config.yaml
n_head: 9
head_dim: 64
norm: "layernorm"
positions: "rope"
parallel_block: true
extras: ["capped logits"]
init: "normal"
init_std_o: 0.00466
init_std_down: 0.00209
warmup_steps: 450
decay_fraction: 0.584
batch_tokens: 131072
doc_mask: false
Each number is 200 + 30 x the weight over its row's rms, rounded and kept within 0 to 999. Layers, rows and columns count from 0. The size before them is the row's rms in percent of the matrix's.

# up: layer 8 MLP up, 2880x576, rms 0.0516, rows 2650-2660, columns 512-575
# down: layer 8 MLP down (transposed), 2880x576, rms 0.0498, rows 2650-2659, columns 512-575
up2650,091,240,184,203,187,214,215,185,227,196,187,162,220,167,236,217,197,172,210,237,208,166,224,192,166,148,193,169,216,158,225,246,143,151,231,171,211,244,227,166,199,188,134,214,152,223,199,192,199,196,223,173,245,182,232,225,217,189,184,237,198,205,184,196,196
down2650,093,210,228,211,203,214,166,248,193,202,192,214,162,246,191,198,260,196,229,165,182,243,179,234,214,196,200,211,195,196,151,167,208,218,219,131,162,213,167,160,210,161,197,190,240,190,163,207,240,214,202,217,175,182,172,188,209,216,216,213,176,223,197,205,193
up2651,097,171,197,194,178,193,208,220,209,221,193,193,209,199,158,196,256,162,215,200,184,212,169,219,168,176,162,176,181,232,172,187,168,146,189,215,209,202,208,211,218,156,222,266,213,207,245,219,216,164,198,238,168,188,213,245,180,164,176,188,226,165,234,171,230
down2651,086,261,188,201,192,210,195,192,178,200,231,224,183,198,183,176,208,212,171,157,192,213,192,166,184,176,229,227,188,174,232,226,187,207,188,199,215,200,172,191,187,195,164,213,191,188,172,183,197,236,193,190,221,178,255,169,204,224,183,197,165,182,154,193,202
up2652,095,210,238,167,170,182,242,182,209,207,176,178,223,178,192,182,233,190,174,208,219,236,169,217,172,190,215,154,180,221,214,184,193,212,171,163,210,208,180,212,183,215,170,195,197,167,259,151,190,243,222,197,196,217,226,206,214,228,243,215,233,226,262,203,153
down2652,089,152,180,238,191,237,189,195,181,223,202,199,172,223,198,201,209,265,198,215,135,193,218,131,188,178,158,253,228,225,146,230,191,180,181,197,182,220,164,191,239,194,231,244,211,199,147,234,230,202,187,187,198,205,169,146,158,182,170,154,164,216,171,182,201
up2653,088,188,171,171,219,190,225,165,203,163,252,194,283,230,153,214,241,230,201,167,181,185,199,166,205,232,285,169,204,223,206,174,158,153,225,211,180,219,244,221,162,232,208,193,196,189,138,146,178,203,242,201,187,196,236,232,190,230,170,193,189,125,226,162,203
down2653,088,244,218,197,194,163,211,152,168,255,175,207,128,208,266,160,165,146,212,262,154,206,159,201,162,187,182,198,173,181,144,221,170,230,172,167,171,228,211,202,206,178,181,217,246,214,220,213,198,174,220,189,229,193,171,181,193,229,222,191,221,259,178,203,183
up2654,092,236,224,270,216,186,213,199,200,215,195,167,173,211,169,161,194,236,204,234,198,232,187,178,216,213,194,174,220,212,279,218,193,225,226,202,199,190,207,186,201,156,196,160,200,240,242,193,222,225,162,264,210,188,203,173,124,184,275,173,205,209,180,182,185
down2654,087,219,188,135,166,198,187,243,200,201,221,171,209,173,186,238,234,229,217,217,225,205,203,248,190,201,194,201,207,203,187,174,169,134,197,202,239,228,188,266,195,233,200,188,191,192,152,170,200,227,195,166,235,196,240,188,234,231,161,229,128,200,178,191,211
up2655,090,273,190,239,211,189,184,178,201,192,211,189,229,227,227,219,233,220,221,171,204,167,202,195,184,211,199,204,218,192,167,217,185,172,193,181,233,227,219,165,186,187,171,260,142,187,198,259,173,189,194,184,192,153,196,239,203,155,216,226,248,198,178,149,217
down2655,112,161,183,105,194,260,173,214,210,163,165,190,211,225,193,161,193,173,212,179,269,210,150,189,162,213,215,188,217,196,204,186,206,189,217,237,266,216,205,177,188,222,201,212,250,211,210,207,158,237,174,223,201,203,159,200,169,123,264,206,215,207,212,170,156
up2656,097,203,188,110,201,213,222,218,241,218,181,211,166,150,168,193,217,239,200,231,209,159,183,190,212,188,159,173,238,203,161,205,177,246,208,186,173,245,211,216,221,153,167,182,223,254,179,261,196,179,170,205,199,156,234,204,167,161,220,184,165,188,205,155,199
down2656,089,141,163,203,165,192,187,195,147,184,223,254,270,200,185,211,129,188,201,169,202,166,190,182,220,223,287,183,219,183,228,181,184,202,193,166,208,142,199,195,225,158,253,190,163,182,247,197,228,203,225,166,183,177,213,203,212,223,217,159,216,162,218,193,232
up2657,100,199,213,216,223,225,197,254,173,159,144,219,235,245,191,219,222,188,236,217,187,165,187,184,215,195,276,232,242,212,227,198,204,109,256,186,161,159,204,241,180,218,224,203,192,200,178,196,217,223,164,188,188,219,223,171,212,207,192,156,140,211,236,202,159
down2657,114,176,183,205,181,214,181,206,207,186,169,216,224,226,142,148,196,210,186,209,214,183,208,180,211,179,146,203,169,218,210,213,142,192,249,190,202,216,184,189,183,189,176,239,185,199,199,139,202,164,205,236,173,178,140,228,212,238,161,221,186,216,178,179,232
up2658,104,198,230,171,134,191,208,251,229,165,226,185,240,199,165,197,181,219,214,209,195,225,199,238,208,204,249,192,242,215,178,194,228,173,231,306,222,245,165,170,212,171,242,202,241,185,134,201,159,156,171,181,193,209,207,248,215,208,246,219,241,211,171,190,194
down2658,103,237,202,205,192,216,193,211,176,228,210,232,224,216,184,256,238,227,171,257,191,176,205,295,208,192,216,218,207,223,216,238,215,230,197,188,193,139,211,227,244,199,209,194,203,129,175,220,237,203,175,210,175,192,263,209,218,214,208,174,219,211,221,162,197
up2659,103,205,163,190,182,207,174,154,243,244,210,157,217,203,203,186,185,190,199,172,147,197,178,172,183,176,164,195,229,211,186,221,217,208,215,184,149,202,266,188,177,150,200,247,188,206,136,171,178,171,155,202,138,176,225,199,167,230,250,173,173,181,185,228,213
down2659,091,197,263,226,195,193,204,240,138,216,196,207,194,214,244,229,163,206,144,178,247,212,211,211,187,213,185,171,187,215,162,207,199,199,196,229,184,195,177,195,234,178,199,194,195,251,186,176,180,217,189,208,221,203,202,191,156,235,195,221,208,240,255,165,172
up2660,094,247,246,184,145,223,239,206,231,195,205,227,231,177,251,169,241,164,203,190,203,193,195,185,204,146,213,232,200,213,208,179,214,157,180,188,206,163,177,248,200,188,217,208,246,196,211,191,229,198,124,159,193,168,233,198,235,131,199,141,242,201,237,236,187